Part of a small language model's weights: LayerNorm before each block.
Each number is 128 + 32 x the weight over the matrix's rms, rounded and kept within 0 to 255. Layers, rows and columns count from 0. Numbers have three digits each.

# layer 6 MLP up, 1792x448, rms 0.283, rows 1604-1791, columns 384-447
143114109098120174124143125147145145118133096161161123135110147183137125077154145113128140107132133147092126101168161157174090093127150143111123119157202109052059110092147112120188087178188053
098069160096142113123128096129077111167185116110155101144093130105110112080186094108155107070120179134153114154086113112116144136165137136105121094084121177181141150092110088114144155117178144
162120075113110118095077126105133117127088097101076130120084155137159116081105146133102137143089171116095113126175116100121114164089167192125077039204086143162108146166106132189142123100082128
081149169100105092114125146118113102102105086126126149098189101105143128057154166101086177085087113131098182118162102128077066120122113161123057075197115113098145186124144165138183130115130097
159058162148167084117152132132127090128113118113082079118144129103124125131163153105101185089153215143110104117109060091140155145132114163137135179139137126136102151112132062152160189126079109
138110116080130149184137110121107144153118129168127109180095148117167098109121182090094132076134164153118081086150090096156114131078148089122187060127169178120138180133089097171202123127199120
092102100145138108154155196120128132091156092255111043084130149134111100098083193161081103123107178109065101100191095106113125094114176154148179073125173106139077146163144148139108177156042095
115113100116127170056076190138190171104187075067167192203133128108121156116152161135161131131145096130155150143107134167129135091135086143103186135141124211119148138146153138188099156122136140
137077153102124097122133128145121125136101174098179141108136137144211113108083125170121151135060154140197135189187136145135019073123111064135112126113139127118089148110098145110116157106179102
080137108100174050156097163133103130093168096096163128073165077090135129084131122044138147124112131064095090182122122121104168175106085065103140102139119132162145102156120151134182104170165120
079107143079178128172126138139141107211171128152110111150136148109108114164139113152145168152117159147094182093162114152115164057115178082154072137152175069127207136138068144140126166128147158
180124151079107087118138132105105140072123148156146192125165133118153102136115088147084120051122112216206108162095113175131154140146047119102096084120137115094141123144154104084145109140166170
192125153098078173160112147166174161103149095162130080097140128137126093189116129090121108131128134145089130123115154142111176082091145147094113105093189136143129131077111175031116133085065108
079172135141142099210106098087149099120143135137119122184057161153128131136125122147124099144083146088100096051047109142106083070214057168131172089116124151125134023135122104121145102122128137
116087103098092142124111106182110153092186086125127126118093157142168077161109109096056104176148114128126138117122114157110152100129106142127100127100115135115139135119148080126095103087135101
151179140135110092140131136198135140120195135120163175109115156179146098130114127126125156173102085121146151087123088074159163180161119172143139138150134106095146098103174110199158118111164176
032136122156127162102153172124087137114119154078166128071122105136140163136129163104112148104111156090054127164094131148098049109148150106167135117089067147145131141103152100142115109110140185
104114156128117105099163127129140078084095065151127102129106091102117114085083093207138129115147190185095143119112110106117108105082188138135113118115085169100147160104126106140099121124073083
077148140114099124172049090088127161154152098154212098121146130137216143143086130141091080123126103136125134086071129098149167143104056141112146120119064142129177126125078156167103134142143103
062125137135077155133116127097127107142072144144165094165129119128099111138118191119153112125137116122093139129105081153100099128116164154087096094124165162149113101157202135133160096125113058
183160053101150112103098163116100088134150142087116174150145156121111119164175108126143137152145128090107121188147110155127129151073120152115167133143097103129132138123142119142175138118138096
130077080149132109125108124068156142137134145122108103084072150158164105153136136124153126097145106174125089146102092130092150125085110082092175152155148094169135113080071120076104162097125176
157091100149151085144150097146165166120178161141050112107140117114110086122107113137129140194123088159143124095165162177121122122112161137117100133159115157078154169106115140114140166164181128
097139148077124140116083139094114152112142099077134158154092098106120138130187083096170135182091128060191171095176104124110134104090159087130127081166110141160137108154117189165107128137124169
160181123080151139110134119118137089118113143092185176123120148127170130177149086109136155207122141117139154156140119172172154138100145164128093160182044131093072106130132074100091140099166111
117102066142173110097156117116149119133091160108117177132118113117121144149108151166087167132172094110093119126185119129135170074113164157125194125137177169147158140108108130099147180086157125
186094115147162165095078127074103117093137093121157127051211159145134179155114135132141136105113103155167097116080129150128072149124113109134165160106190173161133150121146118138179151106156116
034172116134109156123161181163113161189119165180151115141137093172132123191075112129143187180121141104159119139118184119179080120122133092106106150110106158101053172133180170245127136122103075
140115083103132164119159137159174118110169173107119167129123112151105126145081139162074111123101157077112125143153118156139156148134093098073141150142173165110095128122168152138112119100134146
177123140102121104119123046141178139156109125101165152110151092095164040103159118136094093104111155061180148151153203071135097175119092207109090129106104125139121114146118108134095093103193133
167126130151129045175175171111133156184159132159121130176128129119148104154120173132118120103096179186097123175111116187097152148172166133130146111060125123121146195124117112123184067206138134
133142072161195124136118104138162137134151166116121141085043070113170126131151109136075160162140109138120112071091108105141161157178165149170104058090079155136156147149122114110170190121102124
213152157134141097130109111121099059089095138142146192084135099082159094113151141100104093175084181176114195132127139150138149066114138140131124175118180159098141108080089133141146174173072115
111164115093162106109123129132137154123174148215105127147097137104202112141135151153085127144187081105110091110122102051182151091075122120074179141089180073163140117101113122105121063159145127
105084170148057129154149050172061113131145097141151077093120124096101134095102139144167130164167117163127149128127138170120128138131137115101084106168073141131144094174107109080133184134141115
105000170101078115136155137069133086118136149124105172104144164157162101098135109142157123154148061132124165168132131121089054134120070101169146092102146093131152130097129103134076147115124113
093063096152132111143106149166063161102143055126154142089178105126121153110125132171088111071166134099078105180046096116130043098140120142146177054152072134137165102151156124123164119091152128
098048105129124106185092162170068108089141123137150139137127088108131131166091126106084160113139026090113132101169153183169146088101173150123203106152136142082114123154114100164179178150154116
132139064056034150126079122117125135151131110116159188156131115151129109199120120104122174095064078218130075200112136133191134164098146084098154200136123122150116159128112180147110123076150097
168097209099085180202100111145176178161145073115147156138101102116126061165174132160103156143118149211125083127093111128075068133140154128145084161134131095153102142153135165134107190105147146
160142130124158155143049160153113118104117126106113113153095152185175112085153162110120146129131173113110080110144125132090174111080159092099105161134150146171170098176156130147113133130113138
115182106147112155084129150111140105124129115159127162114129156106127116157151120072157115108091083243119092098143094161135165101077148093121150105118166170086136137143075192106144149101149075
125118096144063082168187135140154092162098126148091089145164119143166137127118138113087135130097162191157124103171131131166148109113083130131129085126115064151105152094123115118127134148079187
132135084144091080157185137145137100133092118123159122176178112114101084135156183159111125111092100117130120127094148156135099130118096131139164089089143072142136134100191081149118108134121163
162086135124128144133062103171183079089123108119091190047160168164150122142122160080104203101138133079117167099158139135132077108144154117075134142141121148192116214131122160128104147073102183
159083087097112135123089100108137162162161070091176145107142183132127099187139176121084106122134104090139161091153142142107131146158072077091151197136161174122131169178098099105125107170076123
104128125125122110128173115088146109133142095084147105166150154109166143065195161142133091151092175174093097091149072165120136165145112121153153150077147086125193152119171146173090126082151111
116138128131125170126201107165099137079105137110131118090138120126101119136139157077159142126123157137197086106137135121153090115109122159118155154144153102193160131143190167167140090117164120
099101082173151164149151140159172062143134145049169145181127171053118179070146147186127114097123113120174132125094118126150130135148153110085125135169146135121142142101142185095152128126162147
099167128117130121208166103166120120104127153124160105071119145166133167110139164154119146131112078102164178115161103136118132135153116147117162151161172103135158083139159145128136146136168133
150126110143075084150119119093157182161158061158135119174134182126079139104137123132101111157162089112088172122146087185135144093083210082070098138125172129108150027136095108125106117184182116
157144127117088135124092110180141087088138160097151137128145140159130112083136179153144190095130106145143106164129137123159093101066101100090138103132165109091113142124149208141103169119101141
114118137095099125090131121183121074084166140076120127136110173156144165104160145078144153096170081137163120121140152125077129145155186107080142139117114098115122109099185116159138100136149103
068100137121128180167103147105057121163104134170153126133127115118090162124117150119091144118113145178141132122109080157105174150120159119124100140071136122110200148110131160109120144112167144
107085132152126116154102138118150181113158135122113166071158065123160132151129140067134156085086114090203102131139121192102160147131143155122138162133121108107177178116125143171133088076108114
126109117113159157094111065159154121063151153108147107205112112132125175115110095097139198146089114126120113160171199104198113104153164184147102076245115111145139095154100064100083109141123102
122181106092125105163112078107109177117124165144133114120157075138138112111223123163094141164131096208156137129135156099146093177090118099147152097096154106125140162145069223135054136133134148
122104107108177089098113071112106153122126107091131133107121110193108121137110149166050117043121106172137105140150121175149149137159167160158156098112112122112114165117149114193153139100155151
100159092164127099131165124119124066184135089176102150134090110072107100228107152168093147172085159090147097133119064144123103129112115147162178088164152151107078124098118138086157127145161112
152136164124068147098140178126173178117115141162115130131140143088133063124126129067081141156121143115153131149155094144072172194109158140151076077115125143122219167198077139126134171159107107
161081151114097134084176195095152101103114144135156112104165157127128105082200143086064144152068218133154142159085109086135119199123143151112124126197135104150098055151159144128107101151179148
142114126140165139137100136122125132113122099126159085121081143156160113150094184076166112153115176157081094121140131206078153168128097120128105149123047136138115184168174154180184154180090112
153120139089140111173090132155119115125114100157143085125096148160150131231115120051127105071118131141119128122063153133148101127085146134120079142131161175125132136161080071073179112105089129
100199144134146114153069088117157098113101122144132109096188136103088104180136116121097064127097103082109082089177075128104176139187141167162033093146187169158091214124138118099159145114215110
172118070095121161081166136080161143153167141133225106102081115131167130193181168125103166179196110081157128189171186048139121142111118095138133121075132129137156072157168083092121068059120119
168124101112078214047101111114126157127145107139088139073184126180085140167097142143110172167099160076160072112092185218163094104164114119076142132116112121095125106102164063153089151150155119
136089172164165102136166101145114070131055085156162140096159157109133162180123133100138161151086164141101096145131117158142110053137129108168153144121145218166105106096142039112143152142170122
111126117131153122073091119139152140092153137151186155134178148191092088137093139100153107100129155089122107208089126108124150088078090162094132156100171115085092119054130176133117124135114111
120094134126147178129107161147078118167152124082145160089126134124119131139190128169132169128112142122102131129176108090141159164137085112132145131136117102129086163088111104158160139130138112
116137105169142106160178106142129082174081137168107139144102114152159144107068166101129101133146151140162168128077125147149110122143200137118143077148120176155136131131127137105143142160159156
174164165071146112116127068130154125106122127073179122107141175093145168111109087129154132124189080135160155087147146146085121122080147037133138099137123072107157136126057189114202107129149160
140107148061166205147138118192117141065121132120165131135191153085141146092127115143140155081115139128182146080129083126096116154137165061081084182164120055152173176185109138138123092144091102
155149169162144094115125050142100147060105159111066124104165064176124109104128124049123127118085089144151165137160123093137092148080102135168137147139153204143130096067116155158127157101113109
125062154093080134156160123167172124067127169112103105200176120156131119104161128118121141169151141151104170132138127107098115126145119163170126163103167154211071119062094114134112116173112115
129142117171092075084092154115131145121148109144158164132145078148130092142146092100114147133095139146099097173128122140175140122127128133133107148109114162149074089153123183157081075071182154
118150145170080126100154166114176138136111097163146168158094072106120118104147130160118108100081145187129093131107098153161120121141142129113096139141085130061176149084108109087178142130112132
056171110143069120086184109150115097173125124157163111164159117087066134085133112139142115075151157066171118137128109123185119066104124179118099169122117137128113099128128147133087132149176143
191095153111104119087121151128104155094134152107139161148114123079157077093091167112118126117122145122108126135155165117154129121103178139137129141091069103157122102160096129098121083084122118
086101068097157104158122125198136076101191177112089097147157155088080130106098122161107207144146124142100111154122116119151111089068111157103097116153099106179139142101102191137094083183112156
162152142091129124080122088163150093119060073073159078152120126144105074125159079172133129120118158114066112146138160119098110117123109141088137120130083169192110083070079104105123158083159186
119126074128148119141122111158161141118143101075111127088138146110120096101101151160179134118090081133129207176078088172093153182064144111157157113130141145056128117153111128097110173084224136
174124185151128135120147103163130155086105093102103131154069127114161112161177125130143127100115183117113165113039119175156169120118162097141134092080121178114150147111185138089127152129151115
189123176115122119079117131112072152128122118162108119039148111047139110148133096110161102100170134169111067162136123053157119157116105154186133129174123102150198124135129096118117094162144099
108131140075147150140162144114128103095115146132121133183130182087079107110110162101157025109144157090123129101200162164082093159121098149130111085143134133156100087088219180128176161024166131
127159119122131042125146101107143136129132100131108119083095098167079122120168065154093136152131035178097070207109114127170113104035193075156113135122097196151152116098125071111051186132135081
096112165151127139126123131151067146086092151148153049160122156109108125080126136182181085175086190133105182185092076073124072122153141106131107153207096174140200141163116064191103163089105112
091177114150126087116210154163184098087132185110103131113071125141178128131110079168147164111118107134164100136124166118150168071096121124096113087181157182114085109114114099120102098203151103
171110134126159081172073114155154162157135141170129164074125084083123119122108097124189183170110104125106053112132083114147096112146160145098115140135058181152069109185149118138134134110148110
183045157104157124102147063165136094173068121119142158055169111162103148147119105096121128159158092106153153138111128123161140104054079140115129136178082200141124126087124138171088151117110146
174163060123056130154153162110101079124160178137134126130078117131135120096124073183128174112072140136162116064123103164122143106148203154061101140145097120161114057193215135119148158122124138
133161106160160143109153117117155178154164106102127123163081140102117083160098126167138144118116136135194137087136172062133168112142174138134128077124122128133132042116113133101110191168098135
115129133102147118166103168190098138091118128119163115107141095151073113127106117198159098150114071113093150166137131190176117133157111119139090174144099066095156118087102139083080166131165148
122145096135111152159056119143116143148100133131130099160122147114150114095171111155092125123133140109111064100110142153103139135102074141120139145095170071192094089116148131095131149090106104
115088145096130206182133101145089131120190073073111142095192083135153147143160121138137106135103161115089143117158152136128133174097129119079130181149129087124092167129138064123205152124105151
104148064114151179081146153115169116118149086100123163118155159066121124107152157108150158140141134181110116095153145196143155117180120103152121182145135123086154120131154149125091127155121128
132162175134124099138152134177132113050155192107170074124137140149158119101177110154102158092166062101115128142116122141162117101155112165080160113174148115138119085111118128111144146138131143
154204123120098114121123172123135186121164142167113136108150088109242084116068126149088126096102116141153141083129121127117057176111130117153098105116106108103232182105152068098157066132155093
085133139048117132174116144096144137119117173172143126084128122163195110129126145114195091125145191138078153114135217212159107165067100101088205141070108052194111116137110097191107096100152150
076123119116152120110217114178117149106112161133121126160123163158142109198191145141132140115071144192156136077083093139163172188155125087134083145087143176175122137157113089167072123112112179
115161086133108134136115117205107076127142121182242070133127088110111095154087127135080140117184156119191143104119093167119127104137113105163144118114161094119146102088130170141175071095122135
157052223082126147189156148079151116125120159187073105172087092094151041177187191133133132108091111108104189168105101103118175157099096093127107148041158136106117093081105074161113146149179164
152173175094120122092126157192137114187146148180141143077116155117151199101103129150085121076161115062117132099117113179086128092115126122105109109071154093148122180178141134183129093145107120
109144199151136160137193116106126110097127093149101125141104146076128164178121134139093133090115193148130075149110111135120174097115099108157136102083204160146117078099139124133076137093046081
164047109097117142093110119123110134181070171153122174062110156149158123087116111160155154132101043209121114143115144146149181127108107096108082129133132134152123175133138177068198092136131144
122156131100168168109075145081113130139133140077130082101179136188174094217155091120152129126047067177083087107082111138140125067090157141106140136170122106127178128190104134100102095161112089
144145137153160143132066152114170199100076124110133154088154104133152092177133095073127105214164124149094114119150123153104160118043128129144156112136127104134133092129128094152146163159166148
102177121121129160101155058134152129099154112180163175108161104152149045125097154123102156130137212130124122086158128158142162097090167150128101160110146099106146100104070127134077143135145154
099099130091158112137107143159114098099141129162124177179139184091191178160100119142133153133073205136119166159128119138068100100097039135122115103143100133113102072077214093122117047139122150
129065139134098146129137143152144121161144065145123114107104137096122130121113114070130185186126133138065148110158115122146109134131078099122107186153112087108122087172099143086109127120134090
101106129076125138098107117115123084111155094128171157129111064120144145092151121134086172145165194135129066166120100123145186108165113157074123119160136132125138093144171079117085115160121176
165112125168160090156135114102125164116114137158136150110101121136073124116160104165103157129147158176134124093142114097156091159116130127172165103154161213101121171110116133135095149180150101
113140150193081128162066111126173150170175123119157189115111119094107164181149111134112179096145127130093103083106083176116122138140187157145070150142127123122105152200139081124118111140079173
123137104103129152129083158131115142155159071131158074142162086137134120129173120159075198121162074110104131112102155138148147160133091144095100135112153138126079163103092217155114133112146118
092149176131186087089117104144055163115142107102168146106119114114141133182169058104122117092132154110145090093077088137163120115104116189132137137108127168139141121167148161106138074134093114
073104133079125167133168115112149120105155101113179088141095144084122125119156169084127130142096142135099111115113100158138114128115091107120108120040112120149100143118126162079164199121130156
120140147144089113124139112173157135089175168135132077116160130169130180070124110102132066095112104156126140120145152080152089140175087121120165201164134082113126136087089139119143201128124152
106194156149146086135133102152132128131109158136139153157104114134095081108201088085123108088080087130123151101127148144184173154083149109177177146136145146140158123155104152126069140142139151
106140250038096091138133170149120145100122109063130150117146115151079144116167119151099110144150140149164109132119115063131155121127169153097093183188098098180160170125112110146080078158135111
150141156059151146146074171107105111136113109112188141119126134124087083086133094165167149104114180126131109184138139126166131164138129118104184108153104130150156110136097131132088157143135086
123111071096091114092193094154192105056088128125159106120154112124143125091146107100085134090036121129127165112097109130159145084137203144145128183115158134141144095085125141145119174146087120
152060119158088130113111125135107105172122124081114130110120169062151119090139131165134129187104179104144136097136120170157208105113150077116130212104115077145114120125130146159211085162141151
097101137109143079164133096134143099183151132169137101103100134135150142076114125184122142046172125153119151109135151140102175135137081160133131089116079126125163155151098146137151100070148082
128081181059100142155107122115230150159098208116167141106103110093135115093163133126111097106165121094077043126126138146115118140201123103047101100108165157105163145174183102070137114157096095
154057081063128109117150106114148122057153132070114152084131121113157105193139188111186095180122095119094140181122141142078105120144075110167130145146127106112157136106110123227159112132119110
136140136161093151170098139110110118076132177177140100089129127124125115091171106105108151086166153133118112094106114106064099112147183165137164125101140107146118164121128125095150164093116144
143161145123135125147149121098129116097136073104087049146136180168112100145122196117078124142173118154090121137111124171110189130167135105133108143115133106093165142110138103137084166066102163
138115128060164116155126123170129190122124159127120117105105125156114154190114104119157149120115113212086135130178117000119117159097131073118079145161178187127120145123105163185123146136143165
193177085152105124179152125145139119119124096124125104058190106098169136121153183134104035134072175135113109140165147127129123123127076103153109141161111115087122114111123106127137132120169150
178113123113179106154155127121154092132138059202143129134094146160139139126149136149164101135145091176097118092129138107114169129077082079130108120181090100129091156085177120117135144079169129
108125128143112192126152128105191096167103083071173157179082132120087158114089122144191138116144106140149169146136126116123131128121087152075114158115115108134128084169114132110160137044151126
136132163133116126116114121111120088146079037073134214147126081061105097100118158134163129127115129177101129131066063144151164107094113118152137133099162134133148129149097122044125174131128143
120098126117090099126122108165132116201096118199163156172125112159137117123110143141160100180147129149136158169130084166130134081091160095107140088180098165176133177165207146100140082131087121
119110095143091090104156128171095125105177116106097123104132199132163108115169121108182199138118206119132182120143124138130148149137118074132107116088095172126131109166109090095159125166122125
132113159134090111084144165102145142082159166189143178144111146161173117157053086105105200146108161115086156132095115127147137145130127116159153182142102146172168153083134151084122102105078124
126076153196158159150117064161147081143119134139123147171103123075137106102124145133146148048096112071130092122064185088121147123129148092122121128150112057149192114132092125149136142146099111
096081140112131111159128157148147116116080073192095158092139156109156172121189075151125128191080095187109120098177142152135116097151218168131141071126090184096145135086149177132114193118147078
099101135100157172203124184142175152129164145091042087157166181131137161149101151143120109093165145144102155116160098160066109128074095143136146088166178105144163123120199170111081112200113140
115119092115180082085121161096064147128112100158135170177107127072178078109119104129089168167101139183143134123128144151150113085068120137148180097143174132131115071159115142138048148147137098
116130159118167085068135178161121143175122095104097071096168178130141115064207102108130157104111178148115209121083157093107128127076178153117125195090142115158176072118154104125196164074176139
159138157110179143118160149139107100141121092136113126137166125093156155111033116215148132200107156083114060139136157162097112085182110085112096172069157102168127166135079185126128091101126179
177099143137140104119107134100171069180084132139099118108108142180142130126132120113150114131112186071137073172158121105188067135151153087064100185107143114185139147105195188136169116081114067
108163135129166070149081151158126106093107155065110094081127167137133107129145114143118107125126110203135135146170125178123151166149092093108195098156124142107109098164114108090134108105098143
130107128149120110111068111167166095113117085113089077098051154119112106102155147165066083133135118119059109113185157084095150124108171147158145128189114086122097142143124096106129130119115165
091120158085125165111128092167139118102111118100133156158127149096088113127080127137158152165076139164166149091126159153165124126116131086175115104090162113107117100159187139126132128093155138
058089142146148127086136146102122172191154165109089101085117141119131107175142154069124131154188194178134132173099098092160108101113087141128090156153143147145077137154104126035081145127151125
094152133133112133168086143107157153128172108132150116074196148186118070094156149131070130116137136115203105153199128182139111134112132197131089114126101105105159156102079138129128140162127101
130166117117113098106081123095102117137126116114099169155110128103113161174100172191146059183141144114134157084180093115207139112110135186171137105147143106141097181134165126135148089072109162
113112121130114137125120178165083137144100174127146210116088074132121128131130127149146117124121148080128114145163084074100158127102152119145094148116081193190075140149079167113064137161130139
142186053050113099187146179094166174112104129120162160124159187140137146138167142152053136066106105189138168091139128151232075120076129136141107110144187118091109160116182136169152057130198161
145150116110133098134111126105111093122137030100097120107140178089137120171208156122102095162159142155112161050140112130083156148135136155078162151122141214168144120121117201135181144093140058
124170130100132103115129124172167210052115172082160103091158128141123147086085153089139157165221139161174097122166157134132145104081077101107086179092132146032162136157100143059167204126089089
108086137109138089142091109133100100127126155098172148046135160123132102096143124160063151120139140178113136100062152098147122109140125183118100081176075191141103159113112137160140107185162114
182095097148130113224182199095151109101133146146153140108134153155153151114145127174116105157094127103081103160107141099164122078118137180154132156128148112144126083100164110108123109112104111
117106142130137125191132151121150163181087113143102149198120103136140174093138158134069162146123181111185131182115097106149173154116135085139138172090092164101136090063133085145086109149116138
143073128164122135094154083139171134111109168135191141134137166120165135141143122071176068141179162047134150149118138098160134129122160139119070130170162123097099162195181136145156114165118098
108147141135158115101134104138111089144168128123169146120103098150106095159115167129118097129129118154122111150138160159134149158150126171185103148113105176161169109118107141085136150110111165
130166167070161132100181150129164125154094135153110084167163085161072135080132114100119108158138102204090090086085091127094136051149166129098120120173147191162156092116052102054145099130096184
078063075160115115115157071138159129160128159128115120134157188128124122074073144139139108118113142108092139000144145104172107118143169104124151054102158159154092144101130078094157076132061123
108152191108164150148106116114146135175127127121152108121113148175141107092155114141087073142186097197166164147123076169121109145103147189177182071128128088109137116103098160183107123147116107
089102154108164089154204137131162155117150144115126130152078114081148109156166107149168083125134131190164096118139120056168138089132143185153180080106136132160175118149112171123102099174093066
104135078070077172157090105163156083085172100070174172135163149124064099154110200143096140118146120124124138128106195167131099170136156133116086122185095196190124166109045110154146219190174176
100118083111149116167191140123129074145088124099087076108065160140165100074137109128111089160129085094148117098172140149095122121097142080120147180155120127148136108113166059172122184124145107
097157103178052168132142153141135107111102156128123099116080092135104119162122166078133139097151128113090115120108112069150110107076077150138099170124074147143127130062121112165114150136134104
157166138113115097103166098123129166136188153087126115104149116099111158173102169091112116070202090095177110097117115161139081127160154091101142126167160146126099115072098100144104077089138095
158141097162138109179183200154144128152109058142104140130112169140124162102188168147098161152169151115165159142155142146151186100100146184091162096138082116092138123103120095137125114135074134
109129110078095109111197074127119139169127095184176084115117162079143088061109154137094161138125168164096104157204150171127110112148115106110132073049123054169115153120106112169139058109115082
151197194177161073094101089134163101130149121115128156103144109141135110136085167171189132079134165110186093136174111137135174180110127114117132110039149093127133131160138097105137094057150119
151139139130096175118110120155093109089149109144120093147163105125114167140121155184150140121149151212186110157098089143072154131111126088131109190138097098125113146203076069083138095107083127
175073099100132109114115207157054106100148151080070111170091100117069133087108118117105162170098059130109149123162086142171086143181153097164157020063139179166055178167140151201125078096125140
092199125159144149121185082135103096098125127101140049172100134136155151121122132164150113115108094129107101183147086099131128110164053080110184122106158103161141115174132072134127139139154089
150158115137121121098160157117131127145158111115137159138138074157114089123144115125164137152105150144134159174052062148168092112114095161132099120121110121145143133149181143136164151090094090
160112114066128071141115117136092108180153105116133131134112126182140106098136153150094139115114139093075093136139147151132153162099115152188100109154052154170112148129128139117145130147193167
151075092136110100116154117104092159144149147081093158112074118153115102141114152147129058108156146154146114124101061129084112105115087155101170131107170139146140099112157138178113086135141142
136108120127097100124167148176097147051090121103099172156125108137156144083083130173094185101146152118100110180123157120122130137204159104138181153205173122151121160080158102168082115164135147
159095204128115112122124139106142107144140101129110162182103069150146126116172157130061063111105071096091120091138100114166151130121128147195140139113202155155172084145105122099185123102087109
066089201118151135172141164154170127131135123174148112179112125129145056153128161113097130114125159173203097075140072130123150068105136104132169131174152102118105133155139181137133138155196101
116092151076098080135110126166209103225108171167166140100125076124130156104164147147145140105120122109177148133058088091138125094111163099129167127129160059124102115123106124168111186149177125
096201124128163152167112115125082139107144118166165127131113103180085118140081148141096102104162096189106118077170083090138114110119173139096165128140137102131104128096150111119163159142210104
129090114103083100093118139125157181125084112127116111175134163122134104135104062127142104113064107154142168156124136088120144112120128156105135138059169198104133163078088125111118097113163082
134158171140112098097079096104114102125116130183129131129088074099159106143185183118130087076133125113129124162136113150126096122107141191089115082161149115163166134073082157140115133073124072
132206110141142073084081078110082132159134119097093087151127108136102126089143170115106183150116148186080130155192112157101210079059079101117134144097150060098126146134139152163131112216077076
156122144125133128132093160145158094178172162086155190130149126133171132098122146102051164132086103141112136043155115121122084111146131146153099052103162185136113195162147163078056142163162109
062119115161091136125217177173193155119138149094182209210113130149219069170083109108098119126097166169140097126085126144098197063122099130089185122110189108164146182094121192123119108159106119
131171141164134158107168181106188095115158158132130072140181137156181097158076086127129071141119086105110140133173153167122089149150110088102103131145144168118119170144112111132102135102045054
085143094181154159126109130122159150125131060141150084133153103177102080128147103155141094062168128151096129090172128102154114152137151144100120126076086163119169184171134176138092111156143123
174078120158102057119134130096183125061115138109149103128084119117099156105165096108137189102116221128100148113123115157164195067120117082120148174060112151121121114151184093134179181141137084
142117128105090115157148182161177114107099164088088129117086129086130133085150153126106158082090091100129116142127128113155104131076077138096106152143132130138102119123111098174095141162127090
139125154110149070126109101136114119089082157117065106089103146159109141072141118199124155118144175089138104127162130117126138131103192118121173214190136083067151127145115175119128062167120105